Part of a small language model's weights.
Size: width 128, 4 heads of 32 (2 for keys and values), MLP 320 SwiGLU, vocabulary 8192, 4.17M parameters.
Architecture: rotary positions, no biases in attention or MLP, untied embeddings, normalized queries and keys.
Training: a variant of Adam for these matrices, 92M tokens.
Each number is 50 + 10 x the weight over its row's rms, rounded and kept within 0 to 99. Layers, rows and columns count from 0. The size before them is the row's rms in percent of the matrix's.

# layer 5 MLP gate, 320x128, rms 0.194, rows 58-76, columns 0-127
113:57 54 60 19 46 39 58 55 53 55 46 67 52 51 42 56 56 58 53 52 44 48 50 43 51 34 44 45 75 48 57 57 61 39 63 41 42 36 67 61 57 65 51 43 43 34 56 56 53 50 61 53 47 48 45 40 21 52 51 67 60 54 55 39 43 62 42 41 60 51 57 58 60 50 58 48 45 44 35 39 49 47 48 64 53 46 42 50 48 35 57 44 51 52 58 50 58 52 38 59 27 68 60 42 52 70 58 51 54 42 55 28 52 59 48 62 57 67 51 47 46 31 43 30 28 52 55 38
097:51 54 51 42 44 43 34 41 49 61 63 69 35 61 58 44 41 74 53 39 46 54 44 55 54 42 51 51 57 46 56 45 50 49 58 37 53 45 63 66 44 55 52 65 47 61 55 69 46 38 52 49 52 46 45 30 41 57 52 68 50 62 64 59 40 40 35 49 44 56 43 70 62 37 47 48 27 68 41 31 42 49 41 37 45 56 38 64 54 47 58 31 52 53 56 62 54 51 37 39 48 34 45 56 48 42 68 33 40 68 70 55 66 38 41 56 48 51 49 44 52 50 39 58 38 44 52 42
097:66 43 55 33 43 56 74 46 33 49 63 47 59 57 37 43 76 39 59 47 63 48 50 42 53 53 41 59 67 51 49 55 63 53 60 65 24 41 62 68 57 70 51 62 57 49 54 69 46 63 48 40 48 57 53 45 41 39 48 61 55 33 59 34 54 47 49 50 49 59 47 44 48 40 39 59 60 61 52 44 80 58 43 51 65 45 39 49 48 47 50 50 64 60 42 47 53 56 44 43 63 41 55 34 41 55 56 63 51 69 63 33 48 59 58 39 54 56 52 50 56 44 56 44 51 59 46 43
101:44 43 45 42 27 48 39 46 54 55 55 48 79 58 65 56 50 66 36 50 45 57 44 54 53 27 44 35 66 49 50 56 30 55 48 57 52 50 59 52 49 56 75 46 61 26 47 53 48 53 72 35 53 33 41 41 43 58 48 51 66 53 43 33 50 54 50 59 57 44 50 57 39 44 54 50 56 57 51 47 53 59 37 63 39 59 47 58 52 48 46 55 44 61 55 48 32 42 41 44 41 37 68 42 67 32 39 45 55 52 57 56 34 56 48 68 61 64 58 47 64 43 52 67 46 38 46 53
110:60 72 49 44 50 36 55 35 32 65 38 56 41 54 37 49 52 52 67 52 44 37 35 39 45 64 38 56 37 47 55 63 47 43 63 42 53 55 48 47 40 62 55 43 54 39 46 57 41 49 68 30 54 50 44 36 42 48 39 58 44 65 58 46 47 54 63 43 64 46 45 58 57 47 52 60 46 54 49 45 59 33 48 71 39 62 31 43 52 49 67 46 31 66 49 33 47 33 48 41 36 51 50 48 66 48 46 42 60 49 42 50 70 62 56 69 56 33 40 60 67 51 58 56 47 49 39 44
100:48 54 43 50 50 63 60 61 42 48 49 38 40 44 47 55 45 57 63 32 47 59 50 62 69 43 46 37 65 69 58 58 59 45 50 55 44 64 49 77 35 40 57 44 60 27 53 65 29 40 49 62 40 52 48 34 70 59 55 54 35 46 56 40 44 55 47 52 64 35 47 47 59 59 76 35 49 44 31 65 44 48 37 52 53 49 50 36 43 44 50 55 63 51 52 50 35 58 41 42 73 55 55 56 55 53 60 43 40 56 69 42 59 62 46 48 59 58 47 46 52 37 48 44 37 52 47 44
098:52 52 59 37 47 37 44 59 47 55 49 50 32 56 55 64 43 58 47 51 55 49 52 56 47 51 47 57 43 51 60 67 42 46 55 48 53 68 50 55 58 45 48 54 42 66 48 51 57 51 46 54 45 59 57 30 44 54 31 65 65 72 64 42 47 54 38 53 56 75 66 51 54 47 48 57 43 44 51 43 48 69 57 48 38 47 31 30 47 47 46 21 53 53 40 44 19 40 53 41 37 60 40 58 69 40 38 50 47 63 41 54 49 55 36 41 57 59 43 43 55 44 62 34 70 42 63 54
096:44 69 47 34 51 48 53 40 47 52 49 52 50 59 20 51 72 31 59 48 58 40 57 48 44 64 44 39 45 32 57 35 53 67 46 56 40 57 47 56 47 54 40 70 54 43 57 59 58 66 52 44 55 35 64 30 39 56 53 57 66 44 64 52 38 65 43 53 57 57 52 58 48 29 58 56 34 57 46 44 35 56 64 50 56 61 32 48 58 51 45 57 50 48 56 47 51 42 36 38 42 53 56 43 47 52 66 57 30 63 35 38 46 45 31 58 45 55 43 58 56 51 31 40 51 46 41 56
106:54 56 54 57 36 64 72 56 27 54 38 46 43 54 42 58 38 51 40 18 52 36 61 55 43 55 55 45 53 55 69 52 49 61 47 50 36 42 38 52 35 34 49 62 42 41 60 52 41 61 48 54 58 56 48 35 46 26 55 60 73 49 48 48 52 44 61 51 52 58 43 63 40 57 59 54 64 62 45 58 61 36 39 57 67 54 49 54 59 36 50 64 55 55 50 48 37 43 60 32 54 57 37 34 56 38 37 51 50 47 66 50 29 44 41 60 62 48 55 52 59 51 54 42 54 55 51 66
108:49 48 51 44 30 58 55 48 34 46 50 58 45 46 46 55 48 58 57 52 47 50 52 30 45 66 37 46 55 48 59 55 60 34 66 33 51 54 63 70 47 58 43 61 41 34 48 59 55 68 44 50 38 38 47 56 56 50 28 72 50 66 78 27 35 51 51 68 44 56 62 44 61 55 52 59 31 41 46 50 56 52 48 37 55 33 58 58 45 52 57 50 69 56 46 59 43 58 49 40 54 54 48 30 74 53 43 52 46 51 50 49 46 52 35 52 44 60 51 48 30 54 48 34 55 55 66 51
105:54 69 55 47 44 47 51 48 58 67 38 57 46 37 42 53 60 30 38 47 62 29 34 40 71 60 54 47 44 51 63 55 57 47 66 44 47 57 54 55 52 59 57 47 55 48 50 34 52 50 34 33 48 52 53 50 47 38 63 71 54 44 37 57 40 65 42 52 53 45 58 49 55 37 55 52 55 56 43 46 62 43 40 37 64 57 35 27 63 48 56 49 40 46 69 36 50 66 41 38 61 35 41 36 66 36 40 54 37 39 61 52 59 40 61 31 60 49 42 56 39 45 50 65 45 56 56 46
105:53 43 76 51 47 50 59 53 55 61 52 38 42 59 61 47 52 40 63 51 63 49 27 46 57 53 48 58 31 44 61 57 50 49 46 46 58 42 35 67 52 54 50 65 61 37 54 48 44 46 49 55 33 50 63 41 52 34 54 54 53 42 54 47 42 33 45 72 62 62 49 50 56 46 57 53 44 43 48 41 51 53 29 62 42 31 55 66 41 40 40 47 59 56 57 50 33 59 56 48 41 85 35 56 64 51 58 43 37 50 53 55 61 38 49 54 63 69 30 69 40 44 42 49 40 55 52 47
097:32 62 39 45 42 44 53 53 36 53 44 48 50 65 34 45 52 62 55 46 69 69 47 34 26 37 52 47 72 26 61 58 41 50 42 54 43 58 47 54 17 59 54 51 59 60 48 56 43 51 51 33 52 57 47 51 51 35 46 63 61 54 61 49 58 44 48 53 55 38 41 62 51 54 41 44 51 61 45 41 48 36 48 55 48 42 55 54 33 36 57 66 44 40 49 55 37 57 56 57 38 52 66 45 44 42 55 51 48 54 53 60 33 68 47 43 49 70 48 51 44 69 54 41 29 51 42 60
111:51 38 68 46 40 61 53 43 36 65 53 54 41 38 47 50 44 40 51 57 53 71 54 32 43 70 32 64 57 44 58 49 58 52 58 49 53 34 40 52 40 39 59 63 44 47 49 52 52 50 34 40 47 58 45 41 41 48 50 71 58 51 56 44 42 62 47 51 73 55 63 56 48 47 38 38 45 68 58 37 44 44 39 45 42 50 52 52 40 52 49 41 62 57 61 49 58 53 44 28 37 46 60 57 81 44 73 62 46 59 58 55 49 64 58 45 57 51 49 47 57 44 63 34 36 69 36 54
103:53 47 54 30 50 40 50 55 62 59 68 56 63 52 36 46 58 60 64 60 55 56 64 38 46 47 53 42 66 60 53 38 50 53 53 36 29 35 57 61 57 68 46 62 43 62 75 51 38 51 75 45 45 34 48 35 52 57 40 51 55 61 58 41 43 70 50 48 41 40 65 53 53 57 42 60 52 46 46 40 61 54 53 48 60 51 47 26 33 55 53 46 48 59 58 41 43 52 34 40 50 55 41 47 71 62 48 61 49 27 51 42 41 37 64 55 50 60 52 42 40 40 48 40 48 64 40 54
103:39 37 51 45 48 41 60 54 38 85 41 54 64 52 57 57 64 50 40 54 47 45 51 50 33 39 43 53 40 60 61 78 60 47 46 47 38 51 63 50 37 54 62 68 66 50 67 79 39 68 51 51 39 55 49 42 42 53 52 59 53 53 62 59 42 69 63 62 60 36 47 46 49 32 46 60 51 54 46 38 55 58 53 51 63 44 51 57 47 52 56 55 51 47 58 44 59 52 46 66 47 55 47 52 60 61 65 39 41 67 45 28 33 54 49 57 54 47 33 37 47 46 49 40 49 49 49 52
108:72 49 60 38 40 41 57 45 45 58 39 45 38 61 36 46 56 37 65 53 41 34 53 41 44 40 32 33 54 42 56 47 59 30 44 41 37 45 71 45 49 59 51 49 58 31 44 53 42 65 63 48 51 34 49 35 53 50 50 55 56 70 51 38 43 67 52 39 57 43 67 49 45 54 51 47 43 49 42 46 55 66 50 63 46 41 50 67 63 51 40 54 62 57 48 45 44 49 44 57 56 56 32 35 53 52 56 36 41 49 46 43 46 49 33 41 66 75 42 61 45 48 43 22 63 52 44 44
107:51 45 58 29 32 48 50 40 46 53 45 41 54 43 46 55 61 40 39 24 45 41 63 53 48 48 54 46 48 35 55 51 42 64 50 51 39 49 63 60 49 42 61 68 44 36 52 53 56 53 26 50 34 33 55 56 40 64 36 53 45 44 50 56 37 53 48 37 63 56 38 62 58 32 51 50 47 47 43 46 50 50 40 49 60 56 35 38 64 46 42 44 46 56 49 40 41 45 44 44 28 65 54 48 42 69 43 47 23 52 59 38 47 43 44 41 49 66 58 50 73 36 57 61 33 64 60 40
087:41 45 44 36 38 57 47 60 40 62 64 62 64 40 56 47 33 49 57 55 47 44 43 60 29 54 51 59 66 42 66 49 70 48 45 68 44 54 35 63 55 39 59 59 49 61 52 47 58 55 43 57 59 35 45 65 62 61 64 53 47 50 52 47 41 56 49 61 55 43 76 36 51 34 49 42 56 50 34 45 61 57 42 44 61 32 46 39 56 46 52 50 65 61 44 52 37 40 36 43 58 42 55 70 49 76 38 53 48 60 40 45 47 48 47 46 36 49 55 70 41 50 61 51 38 60 51 39
# layer 5 MLP up, 320x128, rms 0.191, rows 58-75, columns 0-127
099:64 39 53 53 52 38 39 59 59 50 45 68 50 52 25 67 53 48 56 40 55 54 51 39 56 38 58 42 52 47 57 43 45 52 59 54 60 28 50 66 55 77 55 57 54 40 46 48 55 50 44 39 71 47 47 48 38 52 60 61 51 66 44 51 50 47 44 44 55 56 52 54 49 62 35 42 57 49 23 32 43 42 55 59 44 55 35 30 45 43 61 56 55 62 63 43 50 40 60 69 26 51 63 55 41 69 48 52 53 39 50 42 50 54 42 65 45 56 44 31 53 32 51 33 39 44 53 52
095:53 30 48 72 48 54 55 37 48 45 35 54 50 43 65 39 47 40 47 53 53 44 49 39 63 50 41 64 47 42 55 56 53 37 28 48 45 47 42 61 54 37 47 28 43 47 41 52 52 51 50 54 23 50 50 51 46 73 35 33 29 44 75 46 53 39 48 51 51 64 56 46 47 58 56 56 25 39 52 68 60 62 39 42 47 39 62 68 49 69 42 52 51 51 47 53 59 71 63 39 69 55 52 56 45 49 41 58 48 51 46 53 55 37 56 55 61 60 46 49 45 52 65 56 59 56 61 43
095:61 53 42 48 64 38 58 50 25 66 77 61 58 41 37 51 52 36 63 54 56 50 45 51 53 53 70 67 39 44 58 47 36 52 59 55 52 49 51 55 45 61 48 72 50 49 54 51 47 55 43 38 49 59 41 53 51 40 34 62 47 57 38 37 45 45 67 41 64 46 40 28 37 47 42 34 46 59 39 54 59 53 56 60 68 60 36 44 64 58 48 54 31 55 56 57 52 65 44 41 56 42 47 58 41 32 46 52 55 53 40 60 48 35 54 42 50 56 50 31 56 36 52 73 47 56 40 47
100:52 41 64 50 53 45 67 55 45 44 55 76 36 60 38 44 45 42 54 52 37 61 55 41 42 44 49 42 54 55 44 37 52 50 48 55 51 56 50 57 58 55 46 52 49 57 39 44 61 56 46 53 41 47 42 52 59 37 67 62 48 64 58 28 41 56 65 39 59 62 64 52 61 44 50 41 21 33 54 62 59 39 55 48 39 57 51 61 56 50 63 52 61 55 44 58 58 48 44 37 57 57 36 43 47 63 58 72 58 54 20 59 41 49 44 56 75 46 64 47 44 55 29 50 44 56 31 59
100:56 39 54 48 53 56 42 42 50 41 43 74 23 57 44 48 36 57 42 56 41 53 43 35 33 65 49 50 59 50 34 34 48 30 66 59 52 57 42 59 53 33 48 44 45 56 54 48 54 60 38 37 68 45 53 53 65 49 69 67 41 46 35 68 49 51 51 53 43 47 55 45 46 48 50 45 63 36 53 61 63 36 42 45 57 37 56 52 48 46 43 41 58 34 71 38 48 41 40 51 62 28 41 48 47 65 46 54 45 38 59 41 77 53 55 59 45 40 56 46 56 64 36 51 58 53 46 44
098:49 51 35 55 55 47 50 36 44 50 44 37 51 38 44 39 54 53 55 39 55 47 55 53 63 43 50 57 54 47 50 41 19 56 53 58 57 50 57 47 34 39 69 44 45 58 34 50 59 52 62 55 56 46 59 28 54 47 40 54 36 32 54 48 23 49 53 61 73 47 58 42 54 62 49 35 54 34 33 58 42 58 49 63 44 63 42 53 40 52 31 48 42 63 66 43 55 59 38 64 57 53 62 56 58 44 38 65 50 70 52 59 52 65 52 52 55 46 58 58 76 68 42 52 48 56 42 59
096:65 41 45 56 50 59 67 60 50 45 58 56 34 50 47 48 63 36 37 44 48 54 34 49 50 47 38 46 62 53 48 39 59 42 42 50 47 55 33 52 46 40 49 46 36 66 48 52 56 56 56 37 52 48 41 61 64 46 51 45 56 40 47 49 38 29 61 54 51 51 63 39 51 35 53 64 43 62 67 56 25 50 47 68 53 37 47 52 44 59 44 65 52 47 69 45 55 45 48 45 40 46 52 81 53 31 47 44 53 66 42 67 33 40 44 36 43 64 51 65 41 48 24 60 52 47 36 57
099:43 59 49 50 48 49 60 44 59 50 59 43 45 34 57 43 47 63 56 56 41 64 52 73 62 59 54 46 69 43 44 42 47 39 63 44 44 61 45 49 40 67 41 38 41 62 57 52 40 44 64 39 58 32 48 62 69 47 41 65 54 47 43 34 43 56 42 45 43 56 51 55 55 55 46 53 48 66 54 35 51 55 55 60 57 65 53 57 62 63 51 58 47 44 44 46 59 26 32 80 40 42 55 46 43 52 42 49 37 68 55 47 50 60 60 35 44 29 80 57 44 45 60 44 41 48 44 45
099:57 53 57 41 48 32 49 37 68 55 51 63 58 51 53 42 59 42 38 75 53 63 52 58 63 33 39 51 38 58 46 45 39 43 54 41 51 44 74 51 82 54 65 52 62 42 43 37 56 35 50 51 50 54 49 53 46 64 41 47 43 56 52 50 50 64 51 45 54 40 55 46 70 38 53 36 56 42 60 35 53 53 66 49 47 38 61 58 50 71 58 52 47 43 47 47 44 50 34 73 53 63 60 64 52 47 55 44 47 50 32 36 76 46 57 51 43 64 53 62 48 49 37 61 62 50 42 53
113:61 37 58 56 54 58 58 32 44 54 48 47 45 36 54 38 72 62 39 49 70 55 39 55 58 51 36 71 57 44 57 45 53 36 59 50 38 67 46 45 51 71 51 35 57 44 36 52 52 65 42 57 34 62 48 56 36 52 43 49 44 61 40 46 50 53 55 54 44 46 50 48 34 53 49 71 50 54 63 46 69 70 58 67 63 42 54 50 43 53 35 51 43 41 46 74 54 48 42 45 55 46 39 46 41 50 38 35 59 58 48 38 46 41 53 27 60 39 57 58 54 51 47 48 46 29 40 71
105:34 63 52 55 52 36 44 42 48 54 29 58 40 41 46 39 47 45 42 52 51 51 41 52 53 56 48 27 53 47 52 51 51 60 46 40 69 59 44 38 15 42 51 34 45 64 51 56 47 50 55 36 64 43 58 48 53 38 57 59 56 58 62 45 52 55 66 46 53 58 41 61 46 53 27 52 44 32 50 58 58 58 56 48 27 52 73 51 57 57 42 57 49 41 66 40 75 49 42 64 35 43 56 50 48 45 44 55 41 60 53 42 60 53 63 69 61 55 65 57 44 56 52 70 47 56 55 58
105:64 39 76 54 43 63 53 51 51 57 56 25 55 42 57 51 46 46 39 49 56 46 39 65 58 49 44 53 51 53 48 54 46 58 53 26 42 48 30 45 54 42 57 42 57 53 50 50 51 54 40 64 44 54 51 47 57 48 57 56 54 43 43 47 46 42 53 52 38 41 32 32 72 55 37 65 42 35 53 36 67 54 49 63 34 43 37 55 40 46 36 51 54 41 49 80 44 38 59 39 40 52 51 60 72 53 72 55 54 56 37 52 54 37 47 51 37 52 46 65 34 58 36 52 44 31 56 57
096:50 56 53 59 50 56 59 53 55 56 51 51 38 47 50 68 48 48 68 54 44 56 48 56 52 41 36 41 48 60 52 40 59 41 44 60 51 66 49 65 38 74 50 54 59 31 48 49 45 53 47 52 44 40 48 45 65 38 47 43 52 45 49 41 45 43 71 55 38 35 41 71 69 52 59 55 59 59 37 56 47 70 59 54 58 61 50 45 53 48 41 42 54 58 57 49 66 45 62 52 62 45 51 37 40 40 69 48 41 35 54 35 54 52 60 66 62 36 50 39 45 38 51 41 52 47 14 23
102:47 52 58 55 59 38 38 67 75 59 28 44 41 54 47 45 57 72 54 58 60 44 50 56 38 33 70 57 38 38 44 43 34 63 50 56 40 63 54 58 49 57 51 41 46 38 57 51 48 51 64 42 52 63 61 58 50 56 44 49 39 53 38 61 56 51 50 43 54 42 48 48 56 33 59 65 69 71 38 39 44 41 55 39 36 55 62 40 38 50 52 47 47 39 54 55 42 47 51 28 53 74 45 38 63 38 37 38 47 49 59 37 52 56 40 45 53 56 76 58 51 59 61 51 52 54 59 42
097:23 43 45 48 51 53 53 40 42 51 41 43 52 39 50 47 45 40 51 39 39 46 45 71 58 62 30 71 61 56 37 50 57 44 52 56 54 51 43 39 41 56 68 30 54 50 57 54 53 43 42 30 41 48 44 47 53 48 47 67 44 57 46 36 53 44 53 84 40 48 53 45 43 51 39 40 55 54 59 42 33 60 35 57 38 41 43 50 63 50 42 57 41 64 29 45 44 40 51 46 35 31 52 43 43 34 46 54 39 52 74 61 56 58 38 65 58 38 51 48 55 58 58 50 45 45 49 36
109:40 47 52 68 59 74 48 43 31 63 38 49 84 43 57 54 64 59 36 52 51 50 56 45 58 39 51 52 58 63 55 64 51 46 50 51 58 51 58 36 39 58 45 55 52 55 41 66 41 56 58 45 39 69 51 44 51 42 62 57 51 51 56 63 40 52 58 79 54 37 45 45 43 47 52 65 49 72 47 65 46 59 58 48 54 51 36 47 40 44 52 67 43 43 47 45 66 54 60 61 27 44 64 45 47 62 62 33 54 67 41 46 53 44 56 43 44 40 45 36 50 52 52 52 61 57 35 48
098:47 40 44 59 49 33 57 49 59 78 43 38 38 49 40 49 55 49 49 52 37 63 48 45 52 34 42 46 53 46 55 36 49 41 55 52 46 53 63 49 36 58 58 34 51 44 51 70 62 51 66 29 51 47 44 56 45 55 43 42 62 61 49 39 38 58 68 22 51 40 56 53 63 71 58 54 65 49 39 62 69 76 61 65 51 33 54 52 54 53 46 57 59 44 50 61 49 46 54 53 41 51 43 19 50 46 64 45 56 53 48 50 47 60 47 55 54 57 54 62 45 50 43 30 41 57 41 43
099:54 50 55 59 55 42 49 47 48 55 63 55 60 52 52 40 54 39 48 46 42 59 30 49 42 49 37 62 70 47 50 47 63 52 50 45 82 66 40 53 29 53 53 54 68 52 46 44 54 74 64 58 63 61 47 26 55 64 57 57 50 39 48 35 58 59 55 44 46 46 69 46 73 62 58 37 30 51 60 54 52 31 58 61 42 41 45 44 44 47 59 55 48 47 53 59 40 52 41 52 60 42 46 50 47 39 60 52 63 40 36 37 34 54 61 53 41 58 40 60 43 56 36 47 47 25 46 49
# layer 5 MLP down (transposed), 320x128, rms 0.19, rows 58-75, columns 0-127
100:59 27 50 59 67 60 36 44 44 39 46 39 52 69 36 47 41 43 40 45 50 32 50 61 40 38 47 52 54 43 40 60 47 50 48 64 64 39 41 51 49 60 34 44 56 62 54 59 67 41 56 46 50 47 49 57 51 46 31 39 47 61 37 58 54 48 36 43 38 47 51 45 42 64 43 52 68 63 53 45 63 34 46 56 34 40 63 54 69 39 66 61 37 54 48 44 43 37 48 73 57 35 31 56 46 32 55 39 41 50 58 65 46 49 50 45 42 50 45 36 45 33 61 50 52 62 33 47
094:37 49 46 45 24 45 51 58 63 52 46 57 51 38 64 46 51 52 55 38 55 44 51 62 38 42 51 48 42 48 76 45 57 53 49 47 43 43 56 48 57 46 52 52 55 56 48 53 45 34 47 47 46 45 72 43 55 45 45 63 67 63 59 36 44 27 58 52 66 45 44 41 39 50 40 58 45 61 48 54 36 39 45 29 31 36 38 49 55 45 46 46 46 51 34 54 40 60 63 57 44 37 65 54 40 54 49 71 54 51 73 65 30 64 44 46 58 28 61 55 45 46 46 63 51 59 53 30
095:46 63 39 52 34 39 57 39 29 26 59 59 49 59 48 47 40 52 47 52 42 52 36 54 50 54 59 48 54 60 26 47 48 40 52 69 58 40 59 52 51 33 54 48 35 52 70 60 61 65 56 56 42 58 45 65 67 46 44 60 61 46 36 51 48 51 57 35 54 62 39 41 40 52 52 47 58 60 41 52 47 51 67 56 56 38 58 48 54 49 38 51 52 52 41 64 51 47 54 49 29 35 61 49 62 42 34 66 44 69 40 33 51 24 58 43 59 40 55 34 65 46 61 56 49 48 63 54
102:41 67 60 50 47 45 52 40 67 42 44 65 34 31 34 49 52 59 42 46 36 55 50 39 49 67 55 51 62 75 60 37 55 48 46 43 38 44 55 72 37 63 56 62 55 51 30 46 51 55 32 39 43 44 71 38 49 47 49 41 52 48 54 66 54 32 57 46 40 32 50 61 62 57 59 51 55 40 49 59 56 43 64 59 56 40 46 56 52 50 46 54 56 59 63 74 45 61 45 49 55 54 44 56 39 50 55 77 56 59 48 64 50 70 69 42 58 52 46 50 39 52 58 47 58 56 41 51
102:61 59 57 64 39 51 35 49 45 73 41 51 43 48 46 45 58 60 72 59 58 62 40 55 46 55 30 52 44 54 76 54 44 41 51 58 53 53 63 38 42 55 51 30 58 45 49 50 67 40 30 55 40 61 54 54 50 57 65 48 58 39 53 58 55 50 58 64 56 53 41 67 56 58 44 40 49 50 39 19 62 47 37 39 42 59 47 47 61 53 61 40 56 62 63 48 58 51 39 42 42 47 42 53 66 62 64 45 45 49 59 53 54 51 67 75 49 48 65 49 56 68 45 38 51 42 55 55
099:43 38 39 41 62 41 41 57 42 39 41 38 45 47 31 51 51 47 50 51 52 40 55 56 61 45 61 51 49 60 38 51 67 46 62 48 54 58 48 58 44 36 68 70 55 64 66 49 49 44 42 43 45 59 64 50 66 53 43 51 40 58 51 57 49 49 47 53 33 48 54 39 53 68 38 52 31 48 57 81 54 34 69 47 36 62 48 58 47 64 63 49 69 43 37 46 75 56 49 53 62 48 56 53 53 41 54 44 49 57 57 44 56 63 56 39 70 45 56 48 48 48 44 71 25 42 46 56
097:52 49 42 41 39 53 46 38 42 35 48 55 49 50 36 47 44 36 51 43 71 38 49 42 59 48 56 35 55 56 47 50 49 35 54 47 44 45 67 48 54 60 58 35 53 60 52 55 56 47 59 37 46 55 30 48 47 52 59 48 55 24 61 45 48 43 67 48 47 30 59 51 49 81 53 58 60 69 47 31 46 44 48 35 44 42 48 42 48 59 52 55 53 40 59 25 60 74 44 47 54 37 49 34 55 60 48 70 46 43 46 30 46 44 69 67 50 66 38 63 45 55 51 47 48 47 53 51
100:31 58 58 34 59 78 53 60 33 62 40 66 56 49 34 61 59 43 24 66 49 58 66 58 54 48 56 48 49 49 52 67 43 59 46 50 52 65 29 59 43 33 56 61 43 46 52 64 47 50 36 52 58 30 62 44 44 29 56 56 45 51 50 39 48 53 40 34 57 60 56 44 42 50 49 53 48 65 47 53 54 59 60 69 45 50 58 55 52 44 54 58 43 60 43 49 46 38 57 50 26 39 58 57 52 51 40 59 38 50 33 53 66 45 51 67 40 57 65 60 55 48 61 57 54 47 46 62
096:67 48 46 20 49 49 64 60 52 46 51 43 61 43 56 59 59 28 45 47 56 54 37 55 39 61 45 51 49 50 39 44 42 61 41 46 35 62 58 49 54 32 49 51 47 51 59 64 51 54 37 46 55 58 40 49 43 29 64 50 53 42 61 36 44 61 39 44 51 52 62 41 49 38 46 61 33 41 34 41 52 48 33 67 45 59 63 53 44 45 43 73 49 35 56 45 43 40 50 50 49 48 69 59 46 60 41 63 34 67 29 36 45 53 47 61 43 57 50 67 41 38 40 45 53 65 66 59
111:54 50 40 49 37 59 55 48 48 57 39 37 48 66 42 34 50 48 47 36 60 39 60 53 55 57 35 64 74 63 70 53 43 44 47 37 44 66 52 36 52 33 55 56 39 35 47 48 56 60 53 51 62 47 65 52 58 43 51 59 51 59 68 43 30 39 49 57 41 69 74 53 67 55 53 56 33 55 38 39 57 56 54 54 47 53 49 59 54 56 49 40 49 41 33 61 67 56 38 39 53 45 53 47 54 52 71 61 34 55 61 35 68 42 49 61 57 44 64 47 55 56 56 56 43 54 70 51
108:42 51 63 72 47 32 50 58 61 73 45 46 44 58 53 38 50 50 50 56 55 44 36 57 61 50 47 35 68 45 72 53 52 52 55 45 48 69 51 51 55 51 36 54 67 47 56 32 50 55 51 38 47 58 41 40 41 48 40 41 54 61 37 49 56 38 50 44 55 40 81 45 43 52 45 46 41 46 64 50 42 72 35 43 37 64 70 31 46 39 64 50 37 36 47 55 53 32 57 55 50 43 49 54 53 55 59 61 49 54 24 51 66 49 57 52 50 58 55 49 38 42 43 53 51 48 47 70
101:55 49 41 62 52 47 38 48 58 55 56 41 61 61 57 39 41 62 36 64 65 63 34 58 73 37 58 54 32 36 56 33 52 44 47 52 56 34 41 53 52 55 46 56 54 35 33 67 48 43 34 79 62 45 47 56 40 51 61 50 51 51 34 58 49 44 46 44 66 56 58 44 43 54 53 58 53 36 47 56 51 53 46 39 34 44 51 37 43 51 64 53 48 59 32 39 52 46 64 41 59 50 42 49 70 56 65 44 30 46 49 29 60 34 40 58 54 49 56 49 46 56 36 41 39 44 39 58
099:57 41 45 53 42 60 46 42 60 65 39 59 58 52 46 41 43 48 55 32 50 51 28 41 54 51 65 43 66 21 73 48 49 61 40 56 43 66 57 61 33 43 42 50 52 34 59 53 50 50 46 54 35 51 44 48 31 49 45 47 52 42 40 48 33 34 59 48 70 57 55 70 49 51 49 48 56 61 56 42 62 38 58 60 61 51 48 44 36 54 64 35 58 51 41 62 54 57 53 40 39 60 51 50 61 45 73 44 38 44 51 41 48 41 50 59 37 58 51 34 66 36 62 41 34 51 34 45
105:50 47 63 34 48 46 59 39 46 41 37 72 46 51 36 38 22 56 40 66 49 47 44 64 30 52 49 44 45 63 41 53 48 45 37 48 56 42 50 62 53 45 31 62 57 66 53 48 34 48 46 46 45 60 55 42 65 53 60 63 35 46 64 67 47 60 45 62 51 51 54 48 46 59 34 51 48 46 42 63 50 60 47 66 59 48 49 53 30 47 39 36 63 40 26 53 42 69 37 58 38 50 37 50 54 52 39 53 22 50 53 54 42 47 49 45 50 61 48 50 43 47 59 42 38 69 58 38
099:40 54 50 53 39 34 53 36 47 62 42 46 35 69 46 44 43 41 45 45 50 60 41 54 54 57 44 60 71 54 81 50 49 58 58 49 57 35 55 53 54 82 48 50 48 51 60 45 53 48 56 61 46 51 33 76 54 49 51 52 45 43 48 36 39 60 57 53 35 48 30 55 58 60 46 54 51 59 48 48 53 49 38 47 49 40 38 41 52 55 30 50 53 66 52 62 69 63 47 61 45 51 44 60 55 64 35 68 62 61 68 61 44 31 58 49 51 61 49 59 39 52 43 50 49 48 37 66
104:45 46 36 36 46 46 50 56 57 51 56 46 39 44 58 34 39 59 65 55 49 55 49 33 61 33 51 46 49 74 21 44 27 43 44 56 41 53 57 59 49 54 61 54 16 48 36 50 52 37 39 67 62 51 50 61 57 54 55 53 52 46 47 48 37 43 42 32 49 40 60 52 37 68 65 50 57 41 45 63 44 46 67 42 32 42 48 41 65 60 35 59 48 52 49 56 54 55 40 51 60 55 58 33 40 51 33 40 63 56 39 65 47 55 53 59 47 53 60 48 50 52 56 61 37 57 53 47
098:48 49 48 54 63 46 58 71 50 42 43 48 39 58 43 71 69 57 54 56 42 48 66 56 54 43 39 52 58 57 18 45 45 42 45 52 54 61 55 44 51 39 59 41 37 54 48 48 71 60 46 40 49 61 46 50 53 48 32 54 78 33 41 56 41 50 46 46 36 48 38 50 38 66 49 41 58 48 68 49 59 57 65 49 51 51 44 42 39 65 64 63 38 39 49 32 57 33 29 45 55 55 49 44 35 47 49 40 56 51 62 50 52 36 52 41 36 44 46 48 46 43 42 73 40 55 38 47
098:56 45 39 43 31 36 51 39 47 56 47 67 42 49 51 48 57 50 42 59 43 41 51 43 37 49 39 64 51 42 54 38 33 59 47 47 48 48 47 52 57 54 38 51 36 39 44 52 50 39 58 45 38 42 44 43 45 66 38 53 71 52 47 54 47 58 53 50 53 38 68 59 60 29 70 44 46 59 57 59 60 43 66 40 51 57 42 81 56 58 54 61 59 48 46 56 50 46 61 44 52 84 36 30 60 43 55 58 40 48 42 47 45 51 50 60 49 43 50 58 67 61 66 70 66 56 41 65